{
  "num_hidden_layers": 14,
  "hidden_size": 256,
  "num_attention_heads": 8,
  "intermediate_size": 1024,
  "hidden_act": "squared_relu",
  "norm_eps": 1e-05,
  "tie_word_embeddings": false,
  "init_std_qkv": 0.0303,
  "init_std_o": 0.0,
  "lr_mult_qkv": 0.5,
  "lr_mult_down": 2.0,
  "warmup_steps": 21
}
Each number is 500 + 50 x the weight over its row's rms, rounded and kept within 0 to 999. Layers, rows and columns count from 0. Numbers have three digits each. The size before them is the row's rms in percent of the matrix's.

# layer 8 MLP up, 1024x256, rms 0.0751, rows 144-250, columns 64-127
099:541554433458517509574548513560491486433541455443477535492577568592541557426538524577442474446460469427470474480599407467422495471492473486516511425471512507489536497464506500603512445572461481
098:469525514505454457609469495537539638487482566463423457507488441455471484458454563514422573547560572493560503622533415502436514528511589523577510450554419562521397508454464429473427499513536523
106:458583577468477541450429482538532565567482595505540498580484582483522506553472536572499528523524519521504465620480501384488486447492588459532524423568532488454551469544459568535427462493457481
097:521466597486493491508567341452471483501521528508575568505522555486548514518509476557557560568516518511586424528477445607507496518523470552571495499483488497591561464500482457443505481495507445
098:511483484498493439610534529498501478505465573520481477565478433447556463525478496555415494466521487584538424464523532591447520494578589476505527475523463436561496527510480621434415524431465475
097:469441542449449501546529536556427530463473530499498514528431455490491589486526463555535423596510414483547425509584462541616523530530528544510442525473507520462467521631461455495494567583638468
092:499498458522601520565481551503508454536463571433442573561507420519470436467557544457474406450395489570444515448573452475507529469574501503553503449554445537606467522404444456574479597517485478
099:539436401542486518536478492502525492523484520467531392498423544535475501486498554575449482505478457582531475559464406500587435434539534462473483491566513561566488591543462474513489475548570479
112:597473582554463485446491466509584483506500506610486511453513436501427496474534454517443551514600478454391406454432457512574522523525485572506547583515537622444540467531506579535519465442499496
105:553498468602497544567566482515442550406498481522466558479582525588448437511500565509455486466457493423436555547480564525567431437529499553640468452497507536538434403538397613445438520523461529
104:624550524492462549515505518499479620496556457510491487502439450477447522532527542519531485529478482472532447491553497534532494306502402506527507462532516498494463507461556485492506480477476482
088:530520435465436474494548584464528548516515507502434372490523438511446555426474655420610537546450468451516512494455517527588482489511468491464504508494492438481556402553432479531464561487430453
096:484524505500547480531516493406669516413550521490488483600506526537476414515478507445576463432556522606611430455469491515575514504467522580511481520534505558515542470500543559511514499457554456
107:505548447506480458531494470573445377530477394479492577463560532479449455562545546524482481457522548543472589487554497499492505415583500521467542435479521594424474520448503512506376439583534465
086:450525558569522445427465432557434514547487426524499527457529511402441441468470496479448435480590509478556462474546556493485576522569361511477560499404473543501435592486583547481440552534540502
110:453453561454394428643509479499597519488534536541459487518384524449435542519518527526418447513472464571499528597442433547535511488517518415489450544535445507443555460490491524486450521495486477
099:556556477478598531541481491556554507529537566474451486505484446569564486469536361506441525498452493474464496548444487448429552443480542580456492473627524427469432405416454554521464542532522525
104:430438460449435457538512471492480448469544576501526502539553478438553477643417565610557523565434493495468503436527580562493476493639569489464369415473440494469534521571423501545515518543450515
100:451444485524412540546542438460543565534509552557533526484555458489511491537405426548524502527611510462546458474483450442580553442591490546504503529562510440495535500421494549526510420597475449
104:484465506476527508536572456582473452548453403450444491519552585626438450447524410509588527473531546474506512492494488657512475503464459586428512461552473583518579462527476423530485453477409484
102:551643466499572510624496462485494451508469496505596460456531421485545441532566531551498489449541491487407515518504507504459485574499459545497523483485557483570506514467566484484478531508497455
101:515505442459488642535504493411595480523460522496477477486502485578566502577531548457500541523530439548503586501526507443563506506582531606505542510458466538538581511452435471517582546487452426
103:486525393499551476523511416545572498480560564421578535543538467482431430409532538476491495487513563447502516448488514555495547423425613490582585556507512444496462464587416551522489536530546505
101:500513575491550548563381396414466515475484449537449499530442419445507489522487486525542535507553449457513506429444420537514480431429395429553392504495394564508473554466504430493553452593468549
095:483518467491513578396533489635523610392578519505474426499548549520599563508524552461541542425497438467457518507563504497510478470499506452530458444517383456484464489573506512466533464448501567
103:570462417595477509517534493559494479534488475627525429475467452524572473576516508557495533524522505553500458540565545444531616586486590450490542518499548521456473441585450496524557489527429472
094:537491540529580526551518491544461495513474429569572482500469542531524546351479437453466444528474473584561466509527517552497454535551468509543518429521437474537561509530438397431479486479411491
105:495476495512481450423502549603538541436487510504523409392476486594536462508481544492499499463546489501490494466642521558584480476538541515539479590498482533548556499641530526493539504493498408
091:439455436542486397541506512516467496516510514496451503559498449533417439512363536410519528519480527466556531506516529526477546486555513567406470502480517475481463579489545542562542455580519542
104:476469506469488521575569597515574494437448482587445459534560582602510443480528465622530470538445532527562511502487427539631532531531390518493495530539491514542564475524441476499467491399432611
103:509546484494466549558519449507427413474514476512356405590474483538587527499472541518498471553552412538464407521478548579410527476590567484541416490562518468489553525521519492429498531466598382
103:501472483477524565472641571511471576543612478523616566449537479394491495557519510561542532452537442532535484616514481514608520547603550519469541479502510494451534423398553525498569499578435494
093:547588566577518533592435581434526530488401501457484417462637491471520475547470476467503593563416474539517455504461492497415487434608490561494566473493527450447462383428475496479460512409539516
096:529461511451511493487527549553585594471500500494555382417520597488526560546543591496490445453510500509528473469547563542367505405455440526467533578539481517533503464588551466391412521430431507
101:423465505557589580555533422537499486492424447529457514539557521541508506506506441562540521472494375546406567367481580464504485448486489494519506509517497400474397500506446504512476535414541501
095:468404485475548496520588525427436598416394495507514517465555492511545551470464460490563530544512471515458420444511517491492517476537573460507561501426485382503475537431542494553404472527526490
092:489433498550477455506590524429549608562488461524466514590404395539498439457487543430491496578546526458516430481464483540512474475488532486474549516531465397411575457435522460515521469454536539
092:520506568521477481514460583481424492357484447493492425511466511491553438422489405441570532478488474495534660428487494467432527475528580600443481521498505517518453464514499534592490478520461443
107:493481446589458533501494376556515476424492476538574495484513500451502461485578552458521547525455491497459465473516508510474629474472489507461490508547564481592610498473462458551585428517401508
095:501529501536564465499481464435466519469526501496438524531481490563498455561476527515568609460479459465510420602478584538479535532581476468513488629479477504493434440517579519555441411527600586
106:574542524432448459438512479477565519504457558497458467521517509497546516560428550499377468585447532443399465452435520469518583479518466552477502567431422474567494463497534520486485522517565492
104:494453482559554533517478422427526572504472552542443469509488524485448443504503511478450483459525586383445445450516504549471546535468504490509471560456510489475511500482489504505407496511471523
102:498427361591498536477467479423425497556543493375456567503466441508429420456407569508547492475489493495529443551490500463474559501536457529615455634488543496554417437490497459429526558481572516
107:527505551422487485404486495517347480551546568541500515529532441581593495530525493446520481531490578477458512496610482502596512530428501442459512437505412481499498524540417474484467518501521450
108:516518558436567591427529460453470537529590504507468571469546446464496459480498388548544489494420479498535504583509485428560503439427384468538623484566515497530471461367470533522512607446360459
092:565560515523511480559477478563477458476560463422447469520515503500527489510474513479410520562540483488447525471465519447494508577463486492612501471454528565435513522488493520557459540485485515
099:479472455522514566410542439478499495447529492504523572546472594467430458565496487502506488479457495472512529490481575523465452508517559616420479583525448509549497466539472501552466445545464567
086:506416483537528501482469556507466427403497504534518511468469448527457508469475611544476515418512554478565375511415445608543475483534476489510519504435394469480467473495536515452471492528434489
101:512474448477562471441457537510463536570403533520519438548546520482482460472439532488521482475488568465553553516503554476512559529506462507560534453614531563497532506486448521577407467536500507
107:497440519550502521583520645545507469430419433490505492458548493477508507472510504506540438470579478501545438487561491440584518470427495485466527397458525546440489425571537600432431573464550592
098:556492523526468561542534499571535539486502489496465480512531485524532497540506491500431514464494477519577638533597440498453512435561529424504574412517547477461464533420451592550542478473399482
077:555487482436422521539380549524459618515479491389373498444448379474515441470488456509459516476472521495451476569462475539394515527478500491518469577528521500479549539536475513487433603553492469
103:524578517533429538529473470521514467545550518599405490446390444444465542601527600483502459475568448475388461479516496482518576499478538538582451573538513517452466501510434452431587511504499477
101:452421449566506492573539508444545544488534438558447538614531383479496459444473476525510532574434443461503530598503478480463434475521453471514445491621496535554552457442624540512506457586546476
102:452473547507522520562527465506558548484567610575485531516506658470475456490384506589451480568611463495504559528513586457515445504495589473480488492514476515506483512427466519437448454489493460
101:470401405506511569471534505515441432487461450436533569538549394429530524540532499466513468521475456450497468492486527502488438465435553508447503519446452529423500595563527529438549457545444405
091:542494485500479528414657528491529471456522464535508426608469490453459469542495586413550486459526402569466493577404478526474480588536531506589483527557437379474418504521588522594470536447403520
102:487453420520588453520488448468486484522599515448469386478473494448548444464465487606351533475429506540530517433471449583484500481459542532488372504536505455509570526575471397546517453455391494
088:547541519593451557483538439581504539497540550561538530484462427426436490526507552458530535483490397483507561578524420526443543523506477486512528509419504405537518494534538508478516474503542433
101:614451483588489509579506447466503506550512508462492546597422452454464573464495479539447470517571493470536468514516482466477513469472479501418466476531399554494462434519453563447536501505539530
108:474458423569553571586485535396525545561472455461538493511518558499516480517534460554523509545470538467450518467555553450503530457469561486650523555508493491575549501486493562523497465572508424
107:447424384491455547503496527484555402492515474473542431513535480554531578465572545520532533573484468490579534455549500552614494478533521431511537528442496509477528526515450606522455452451458404
099:472483514454416540481495573445549478451503483603524484535541528531530551435431565497515526542508498514551499588544601459513456450517519522472474442605578484502435496489475506442523449445465459
112:579477531434552489493564375444502545574524446582553422457506453551446531453517555470495442476515444569463529454527513551535517406511561478530505535493438497493456471522619522468489507528506576
099:562457527523516432410410556455452485419458511486531496544485540488468549540414525536544520499441455507442485382535471492517485447582412516596520393487516536540464418487549433388419534495517611
106:506571519626582437565548478550507481488461452577555505459466479552505406481427391481523568485504480495476512432520533442540495423548448526432463451535518493428444494492491532524482500498463501
094:503483424507455536528555543512479462588485495477511568487481474456542433467432532519436463535506511480549569437560459495464478499439491514565517520419486505477500509632474462546441497487430550
089:474494528493457587444561486546498376460451444466557447611538514526501518570472473564517456419531475559636465465485500553449485526425541602353511513453505551506464479424515487569446482627514459
097:515582575588561545506506503474475429563541535481458543551569472470624525535444530462518536493448479522505502475490419488449555460507682479588450487586441491520468486493519495471530489526394408
097:417524556452411495529494534589488443574489496531456515569489515555492477464477532552459465518502478415453476471478503467459539474454456437544480532520466548440543496492453568376469554490489552
107:502468487582521520623409581527591414576553436452500579611419411488527510563413484435526487565507418432526507501473546556571488388579482525542325495459444418495523526569540491456465545501510504
104:400489440511543502541538377558459440454552511443502392535561440554449533525447494507395513433482537560382408453464464427416454451412502406479473549503420525499509468492523465514462464476589569
101:418472482559474510554411459526565470508523442483527500524444499473427423471396465473537548550453545503503572461527578467540538436508450584405449513504473462461453542427449560569619491565546463
110:513484389486495541580559515546522441582474568453466486470454465548515453554404615449550483535555497478488409568552618405535457573541380478566582520529527535577432487545540514477460477531578462
100:519508513521506432524412406438458551470515509472502458564443454453576404405443404505529484592449473523478499541470473436483537521543477541596504563499471554492499426522537554575517433555498470
096:536609544496496510549595442482525484424492513527519469443519444444531535551437512572450482505483521425493553474552590453523495406559494529528458476469433525585486538507472499503494497481482456
096:569607496448425487519562392459511532566495518522441395493430432513507575558568425505529548575614489402489447555460507463552415525523451567473463571448510474517581410470490487508437525471507513
093:433451436393551511551498431468465496477484552546528484496485477490528476411510456510457472497540488543484563520395488573575549543506527544527493458525480444466450454505418494495465570558505530
094:479499423535518550562521481550436509556525518458468474495560460480548455504505516498429426491477509438516548499379528639501565551569492574563535533490583542382464553490480456487511544484504494
103:473515448547522460513438500473527520502437480524407488505519527617515486559471482578469533532538524530495637640498499501586539448514483565538464472538510551439404491520481488517444482473526474
090:522506528523512497505504434471531557564547538477440470500480522413510544519514409493508513425519524551552503551482598550525442412485461542348448528481460506492442590433590535502468439467521445
099:436477618436459433520518415429543521513437448528503410475532538488447452536411513484500404538563450540398492527499517449535521541564432512612535406512499509463486572547543488444403484518498538
111:560445434535587540563533492442519548462564475556432481434532524500493510542441507533464471484521497459556453580467474464585512443464539472551548495573555457493542489445445489495476553504463450
102:519436570509542540618464548529568465618493526456516472597488532530566345482497551507528464497614452486573543575431539507518384507533499525503549524453457557483528535519546536568400481472521420
109:495497429430464522505565480488477567488482512481430543552502511492591410631439551517441476586544518492500480534568509452538596527476481408507554472602490500526412511533441439449465465483538536
104:496464447525477494463508448526470554499530459489488450462441533463553519534414525528483460545503529513525495549489500489548450422574461506499457511498454603517438476506470403485571422540586514
093:497553563495573502555459516507582504369471597587490532433551503515506542477501400510464494578527545544522480523483467517425531489510518488441529466469448418421557465485434570477497434533506495
105:515492597587568421507551522528520436451529466519517446498550489530560539535418469501461407500545507491429474538509453521532443451488470459524543435493597532461570536528549496428486574422526492
100:416486467496535491562512544502472424469525486440454550481453478470528530568649592490493397417488455499532505541523514457549497468520468434527534489480518497437604509464462554551534488362484443
102:490530491488466428564426479536502499514437519548464458581554531542515495473541532520415509462462494415432473534359400543528517534564454458527431485458489444497502536431443452460568455589546578
098:491618440503531541538531495436516470502557457464524500469546520439544465504467417428510516541628447491488460486566494441472536457521623483484531501521480547520553480555480485477506498619498526
099:500507495563433521517512494521511521589462544474412504580536469514457469508519552571442457413492477438433501517501477486496550478528590437503560533557543483433504465551558446489575414513607596
111:467496482575562556472538491483452487528457530487528520491475514392587485580426500622511385487410443507566501509496497398555521520485495540544459361534488487397497421484435516535397467536529486
095:535536494462537506504540539483522549381423525557498489537459577514552500471488495437497503472537520399579524521458453406549561566535440486548598577507517431506524470597447477479539516493523451
101:530499515453473444460511474505518467443512516553511569622505433569439440548541396494449537484578514438457526436494367536541562520548472543498528508509461544565622519445449501476572511507549557
106:532463449578413499554495387488478388555518526503585610494523424525537557581552428551603528524493464507487464447502515516515463507512493395481467518530537626407502509445465514448466540529408451
097:429459499515468417501524448518550517525502593526502522623513432547548469531512478554544519491501510521416527444515498566548555564391491501599533602549497651493403486622470462474454555398526461
087:555474564501464521497516523560540501485493444487511437515575551478556488464563504399556554504397397584414526508495507499431451445554570549519528501565451503445407462588604527531518433469520523
095:538398538486503469511564468500482494480524505502473437493353486468436480447526457509568485552457464526528513403568509523522532531483566488415510498441577458442449482492506524564560545613586359
111:520534482440405539525554546422513515515537547456518511589416498411579470502490553535569427438499447578547439517454381388495523432613439576539489498486489439503469397459577528454505531596510481
102:435511493481503571464517540524411419579549515498457511438449491445467489529434560500464422505599556496522485481451491460490588432573432527462509508475593523499560511439512483464517533504487497
107:536496439566524578562417594493391453451434478525530466554504550541434484542452457526522497520514433499490538528481474449527503526449505492451602432494464389517425488522397599549551492432551506
093:497526453419491545510458450544440532475547398481518442482491453517522520590539487517412415471612418483518412414494589465408497393484484479457545458497455548570613473501571459538459487608490460
103:438408504598432474481575499534477471456456545565442586512531537590555499526530507536514467565485516480550455574442514486586537466626537449566560584454511484425443559520497524448517547467443507
098:582523439530487512480538438483502470548519505574416486498447463451533502467505480583465466522530484422546493558467555525483508477507479524502514498528461474493397471503441439508525447503506519
108:466500506616527489535538450473530472499588389516421393527560562513397479539500433484572483459407439526567514503467475608545516510486566429466506524566465415556529466399527513521549542486398570
090:453516489505564625520468461514445476616474491494494494447439514524515533426545489567572598502485438587458569524412479536486468422454484608491480507456519482547478460506424475521469544476426519
# layer 8 MLP down (transposed), 1024x256, rms 0.0821, rows 144-250, columns 64-127
101:498522412541445584435576535505526550467461562600535595599533602563501566535542536530496477490505400557511555497368551476503447586529456478533500500531581447457459486524422440475458505495436457
097:563540485517499506398477475452568543496461523477523545526508488520470523486465468503390480576486553460433464509430521486527505490519496423520398469394546503424586538541456510393504506501530421
105:488488488540522505564408439474398521466506425430446503472427591533495503409505529519460516549515600482504527518506432447486570468536479420522457497551501484520405482521403469407458545510474502
094:432500504429431494435472557471462463465490515464473477470545456604524478439490560461511393515452483453465493447523488629485542551592537431507468529474471565452488500512639427387482509547513399
098:462426544482541518409505531465447541478493455404457505518542518453562497554519468493434597526485513493525496593568508524390554471445561506386560510533580630571556469515462503457534440519499473
098:476566568610520417490518544531504551530457492487525517606511536470451448519520547452511462480481498538449549455570392539500550551521545559466504509556469415557556517500543505496440482597465560
098:524531492520400492481501417480572489488493537489532587473471547504408480406534486452490462538404530419452534518493489555501497506491555423508547516429463530511504556409546551508515465580445594
096:466546509497532480479485482578536549473478520590470443479486514496503557483571425496525540491484531431492517501611501567478548477461597458546478465442509493577571529583491384505560441581397522
106:530454569495478530438422638507447539540492541551511420503498501474383483545517483484422505519596525515517629488541479476525389551500411458442454535445452506446552510515452514463529537508544474
106:469539486480493585554530351481495568505459513398482548503509420484511559530533511482441514487453465509468579546452528479538538486491543466555443470433554549525443528539490485534381573439521445
104:452441540455481473379511549427437547506457494542526531448436533553482430422424463578607554526514454416450635538512523462452538534554510508479492558486477612500505546537457456512540473488556629
086:476384476568464535390551520530550553502516532574548460476521499601530605536583516406520485439403487527543502504520407426526604483490454408513526497535468528487447400482591559424444556506536505
097:482453503525593454507508546492445541485364503484434403467488513443491575575475489519517499530515481481474590553483454466475551503493449449592507467434455523467415435578476511451596609527475538
107:481506512450441471448491556415460525452491466567401355581485496499503499494458496565545489567431515470470390451499546546578515418498517506510459551472484475491556523503457453440503536487516588
099:408484463534456543444624498544507505527541474477434555417531540417494543532511455395498464467490528444436519550458540460473524473561507415502564493473470603487617504496547524481510466522537479
107:573516439559521533389502513554496596501487468384470494430485480454454578441482465551474551479411493471543431506506454406458419526478456449506565509490471545575520522509396524452551412554508531
098:582537550518495462439564535483484490510574532491439550464553445413508504401445520499610487509505474527464580510501591449429435476492493561475448496545514515533466475542478541467471509558523542
100:470519511443482563466418442523476477457454564534578600498536579464390404429514581450541449550522568491376493462492540463478444451445448584463467462498547506452549457481495489456550496559468496
101:546467461551475437467407537527476557387424532483524476468583515396506501564519467529440448529461425547522434416499549528581594453416502527503435481462486482495540533503569506547485464564526542
099:491338484475505463495549462537549530524488386518540474359475497538548505476474538443474539463521554539456504486531517579429410515414498524450521541487533578472543501462545479466441497534418494
102:513506474475512415459479456528426453523464550490486539440440484438522541502547495468657473498469430508488621433493359453463437572458485501515519407528582473478466547394497489429514562496453434
101:531511513474615508378497566458497572438439558602467460485512473462510591510480528441465595470423436450458419483506429459595484432446542537609479446443556470523506456459502602540588500531489550
102:528548464424445598557484514436524440558415540483418485481490434454554440538432517509451407452484512521494526507569526541444505558458535468452509440476446551599542438490510533539444564584420470
106:488483422576526486522475508611547489520551398542560518464555561450539486497527406543588464485422522497553432480552456479445461439444565475528479547429560483579462497493523541547515514506460524
094:537452451525477569511481464482520425520463518519603538485453479489513484594549479534530517477505523492498557560426414531348527506510407498471518451577556614545480544464543477564527592501453489
102:536483503437516468486497460482428514482494425571469629546485410542484557502506485475571550572433485518459599478598421587499465574529413425411426561444525481432579485551515423556489439508450532
098:463483535402633535476435548475447416579442494597568443527485507465525475374544454526518426577412508531538575471474526427470414489440535543460517387508472429429541470463542506451525514473507580
101:498456525530496492492492501567475439448630476522464500464445483474527492560568502483549471407511529451548450421565471490522400551499507467500609549471467596486399516534492578506503501492498461
092:560471583511501538539516482564523420461566590402498544460437533498539576579482550477509504494477598512437543585492536510509600518433552496454502566570527543576435542522448542429561435434560519
104:567461524471536546561506528459490436456476449475534638519508515453557470509543500567526542431511535485492464485556554517565489524584554462593474436458524580483450469575505510517443447534451476
101:448543474491450472489462564568498480477567473555567501534455449451495632461453522469562479527590583449478492466456386482479519529519427508484563427486553538441426455458527502450486536432481501
104:494500553417582436548526471482569459621515440462565471512554461485485472430437386495544487555521531477469497463434483565505496560461436443594450553419528548464501469424560476451517584535614593
095:519547558507588464596428429518537412560463544586407504486529505452514451545578413483591491510507599497457467560489463524502562449488509602542507562519544508472522446530495464537461541477544465
099:478478441463479514417571557487501523463528509441565518426421430569448426517540511435442444510487534528444475548511515568532518610497471418464412571588494564500489570526446549450521599464593446
100:455523595424408328438476506475585514408421560585503470470511465558411531498488485509509469537463550485511517491534473470446477429498584613481586430473521506524478462536445428528516496498484505
096:548437531486538561461465455482444577508512463520514474571443519475548504501571576441524462654514499568479473485476432442478422544555498491472564493554490451515511642425510451487523504519511550
087:554546437582468509429469524554485521555457496418496554477487656503556493473501461539544435586473449390521487569497499476512415417453497481486475525498462593506515503396589515489463553563476556
091:452524556605409463459460514440494446593576506487428554479566554464515512548507377565468503395520459459450465520479515417563553520515469493458525458487445537522450524459501512597511585562554514
106:524480520572412520442446510480564480483523542478377475604438504502495472510498459549485511535524534554454496530524538519526414542425459548508517394466527486409518494518510502568562533589485451
097:522441518426496494444452473602540513500500555407444560505455572502415503438482483520549516550511591585465450436527529567446465455437499564403482396433539484465389478498486469531564360476597570
100:410511487571448480483532520509446479406581510465503516547473455534469561524480405544480466514457536520576512480496532475522546503523528474463432559448434562507453488523461486429549600490412519
104:441489578515419421513413553520488478476381489445527466466471470524490354456448425530489468528522509497522526518516444499492581530463502555528448514515592461507474549499508543496488467460495509
107:470512528499493519540522487548561438600489501446502428485442497484574562479571484501525477515440444521487540541531565491414485481491501484476527390545451526487482576513461488476516514573515521
100:457440538608545513497514532476515504500549601486529472522527532479480517546472500480650612442486407499419411601458576520488467576471500549530473440473524400515427507527469479469517485508539598
102:458507385503534453594541528448522447548501402489521570506492513524455489497515612514550567488604463531519475498577467547469478532624517448563471341467544516464507494513506414567411475551464485
095:439512503551458474523503479489458482472520461510557520584433564505398581500433511507528475515493608516534538433541548424599447516499537467550552538456587604411507477495521405493439448501426536
102:539573402483421538466495582472443494578518526442476494468491402556488534489459480517482566521550468576577496461486513507448350548503469521444490497480593535543540584479578500493505568459579444
092:496496540459543462446421494547542458543493646489500456466446557555458426493445465458515568404515530514470497506452548445437475481488499440531614500468506504514539521506487524538499546555519612
097:500558511512502536563520553451550502466469462529533487461461402516489558563507497543446520529524546502541562499463395451530552499512503567570503502480465444548588522515574495527455452494478478
104:474482475511495503555500452536477541431570473458540543538481520461438501496546483558551492530406425516419513450432578550436478430530498503599489482483528501468464499526427510492517470473467406
100:574455586531524462444471530464596522530588550500523454528476469511527466556403499513466528456551536506595431551503486537516498416501513519482557494620557467453492472420557348558504498465524524
091:582515474440422491424419633447580617498506498429420507495571458467387462473549534449522459540501579427494467580514454478493505461492491440505463502513441501485476555546542483415557480508533478
102:477416428498514504530511422570439497616540456536602486476468508468511454517552590511494518472502567543489517552479441453519603498540518549535462509501474461479485501514594380453485497520539520
101:551570536378451572439408610517477503550520455619544505513562543463533501398491549526470510456489568618504461488510580517549532585512570488406632500464537491499406477488423445561532531501475547
102:443498506504502555411492454498463474558590598461469465531499503456501553544547592569497545476544604487458448470492577535440510384551507460447430518417551456509512432545555509426482522477419528
101:505544585475584455512494490569502550487592446430556483514455570459480448452482472455506526510500533507499494491507519515480441468511485504437540524514526421476524525542466517521512548601573386
084:506511451442507494458508514489478550572458528515556467515534417540540501534576435524532517495470564549514431537530474458441526497527455512534443511533412574529515446444502574539500558490492472
103:505511452476434579503368454456456496565465500472539412571604505476562510456548462480458512489447516562532398513500518528598530507500573619480521525520551571595479559455519484475392467431565501
092:450520562444452493409465575555459526482463557547544499470497480393452479441560448510469553435510570532573598551550503419538481535508512466518454546440502568386601607438529524454459508390535418
096:410452583500491546435518560447537469542445433433519560487407475477491508415447547450522524467580559477542429484528391456506468490492460541475547510570457492606485576506512504460507511427498533
112:568450493548413455422524495527490496479481507535543486440523471514426487496472537544508489471471439509426348577491463516361499514478506508507587506534475486596522490492565502514512451524523512
106:439481458419543497439503469456529588539501555541570527486524523554479532563484524484514563381461465490496552504420533428537494483555495503486448547460414483465455509498495444462520544541628489
101:522477538527407488536605410426491435500417479543545489513571522542524498561489493548477463404518436585575537455575511602560506493520499516479496441474544475541570486539438536506396486492538474
108:502507451557459542444536459487484525437508529435462506523473532463476461459555496434503448494458553506377480502482367512483484502567528529397587446488607529435515546460463539512416423502521445
096:440502623435456511503500505554529497501516564566512500460542560505533441382446591525403524476454477499622554479537579561578547508532563502473439525470479493480519509448495486527589491545526430
106:451436507478364560447444584502547515538566496515478530570438479525504531497477472477558555470495553534455522418411556442544553505422502530459599465491497498494525434368486547577545514456459468
090:521547515517412496504511445425582435437513543463485530493509424523488450475446530523592438452424574468460474560564468520592536509434491511509399611504573474476424480475463626433572500492554481
097:440466515407514511386426614472551397444621413517493549550589539469497575494525527505445455457413591479552523545496471489460539619482547609448527517500627494548460525557603457555521550510532406
101:482502503510479569453519455473456554501489489441517638538379552539451466536456585573490504649459467503548494464490463540498384479519473565471444511498438529563535454415523581485410395501490582
098:569520503436498477504478491396517484511517477495537436569529535507551557516472517483617558429549567375569433412488592513533447495393447444483538522540487478452513545536652442486506468528508483
101:551456537515475495475549468472492589435469508518506530451524545521575484529398477440503455573561453463493530453534496531446459481408574448444577439601535494588506502432536470510476463473477505
103:464478522508530557453555500407489440478458468459442535545483523496445476554603427546396499405469402399499608418449498435490545538485492527485549477479495541373572521477514470442487506416414471
097:486448556536508454600472502573494454427554650395511452469424484549478511607460561532395499473491521551480432526540535503483472498488504474574451534545500556561435503542480487436410490534547503
105:508566437553542517480465550496576595557521468512459489502494408488546524467454508513562484523412547482501459525561510437521500501473394566469505450586559511461419521502434557516503630511527405
101:580454580559542521467573581489474497482474532532468532508530438580498477525467441483496458489491525478494514490616546544410453520504502494494529525561431528542600491455603511574471519443500410
094:482432509522439415378504512580462541537555452499548539506506466602437595582520568422448594501532562402480464457463480437458545544533444485379527496441473531571515466474453510563569586504529606
096:433482474518407557520466406553511418386515505491535571466458509479408473531487514548457428448517480490524496449459513586555478431539500546485442481441467477570523562551481595447438509449445475
092:489501513521358471455495431512589470580528504553554493526497505538425465434457591540547450398438487511536573411478491510557525585515516519465491606477525404524528572453628509524488505493508606
097:497519524536459471461554484502535429515487453543468518493481574495581505527591488493481436542494620519528501472465512588519427532518411559494553393517450434508600547464438409423494618527579475
100:422440498440500485486512549436517413475566437490562497504609465445430591457490420485552545390445551495581522586547512542475488458478435562496485527416531479484509505481459440436548449472499468
095:510509463520463471421427635533523513408479610552505571514482431509491538489432446447478528487517466485562577514583507479512515402458461500452357549465504468486461561451485486436543515511563541
100:603607476538516496428540476448478451522549548509482431540479446529532420605528489507520579468406480489462434485504591575489447411441561510611571509667614487531552440522495515379479534410452437
106:543507478548524521427577523588381524491441437546511501509466454522444486489471534401497491519562550506547521481526521416482445493463435582408567453453571397569572409502469503423487473537493526
103:468486449500465523449430473406491540481507496448495453459593565514565427377426464430510529497494520530440519469512543417502530490549519507502516526559451539503541512536558402552522532487501420
104:482527456534459472560494476557478426355474500540483478472494591478449542504521479534608511532541507450537574501521459490462463500505505502479549573433544486456484462567468489544551535575464474
104:433502504440485476418504547599545418492492534497460576472441481436567539508462548500501476415557555543419517577474634457592475546530549493458520562454687488636531496487557448437484445445522552
093:492459541502378598465453535561554535536480523462462464562445422508443506563531549528514441353433545570454376477519496468503436530452534533485416506450483549498481535589530478513472526546574409
104:412512461517526581427475542491457465454536493497523465454529516450495487512541473487530461535480502411531418543494513547558539589457520515445417604465487494493516466635471501469444473511524408
105:423499551597432513499536476505366467473497540517559556521455512498444441518568494542474432510561484572482535480466488584456490454453495382474573613452444421435484605375498513495538453518439495
100:535486499543517478518435420648523533545405402512561480547499426440517484547594489419507536469597479441399522468482482486495533446557477466576472563499530500553516467443481538504472472520526471
103:441537529589475523456487584379532516554462471570539519525471478496514535497542445550548562505495573504464476457485495577504485464487501505412531474434462488379480510463598645600511515505448398
102:465436543520586473461543577458463543501489458547537451485436528548430552464463610493481523448480504408567550539624461577453471551477495410465520467530520534455554527538498478455519537568438546
106:503455465471464484464617519476502481507454536534406447578568489500443471535623534438542500447557489514517580536476489546581433465533511570492417491432435453500489454526479422410442512493548438
094:511490550559437519433567553434538545428499461496474470517459579539529493450580548382422504468552557402480501470469430359513543510517482380442439550456519474449512556570595507457528544432485517
100:464529491521489464424475593489615513514504535415563517458502590517553456531547494461464562564594564425522466434494387469485585540584457485492440482506486523438486504507406561487487522393548510
103:567542507641479520537567524479541523528524452428503462496487587473517497576455553453541480460511502528541532506584571473514610486461470482509481452510494533586496553546465548537490482517542510
099:468534517443538501444557421464562507540591534482425501519459402502502503498517593583488489505461448396496509466432466440464450567518469442441461464512523442452469441472484429474491477453472565
086:490516606590501620432432485570535472501462485462557453484442497524529419457621492569451522490452575545460436501506465493410564457510489528496521465548524571515541374494532516479505505507614550
100:387522433509579518509525513406511511530482465431506458430524517632529567437491554520491389570464500508477529519427508450584538515498599501502454444460506525492509636456537493401494579490556539
101:516447500539444518526453462490533445510515457453657546532505459430492533513422519452540512492475368498476503558528492465451527524479530464572463527392485464596478392498510502466584447444561454
107:465434467561453546412556511529469516467526456494537611513403509545551445503466553381471593409564464571519603518513529542459502547496511618576480505460523518457468482546554558569537447472552554
104:610504482460445569494496445468581531419486504480500611525473488556561583448508493526464604491570470480509470547460447592470469475504489413511511500407558390496568457522553552480476469420509519
091:514569545523455496484445508547491526475532533430579483553458523513503483508495557459527493507449558517412450592572481500458548427496516484492546484544483610530411536401599623497478397521539502
102:503466525525453596466462545510580495590497451458527519524457399552488483470546536483421531541513504553541434498404610465518478526468479523484504445526420489417538465585465523500521460484543481
101:502519590515550452529542454454486507556514533485556464515489449491412524560546581508428444451508474488503453555463560573526464540392620445505548446457536438511517509495607521475502501507464528
099:455497558485506466510559538464496457578525443511511507500568545532528546482406485456432595395462498548563507538475508556529494503582448532459462456554496509459442538551550445553493553549424516
098:568429593411582540460396547476493424526547502535519468452539514540422535446489490552601566491492521504401524454495459560527387523481485440484567375441481531523485513465553439530468542443520589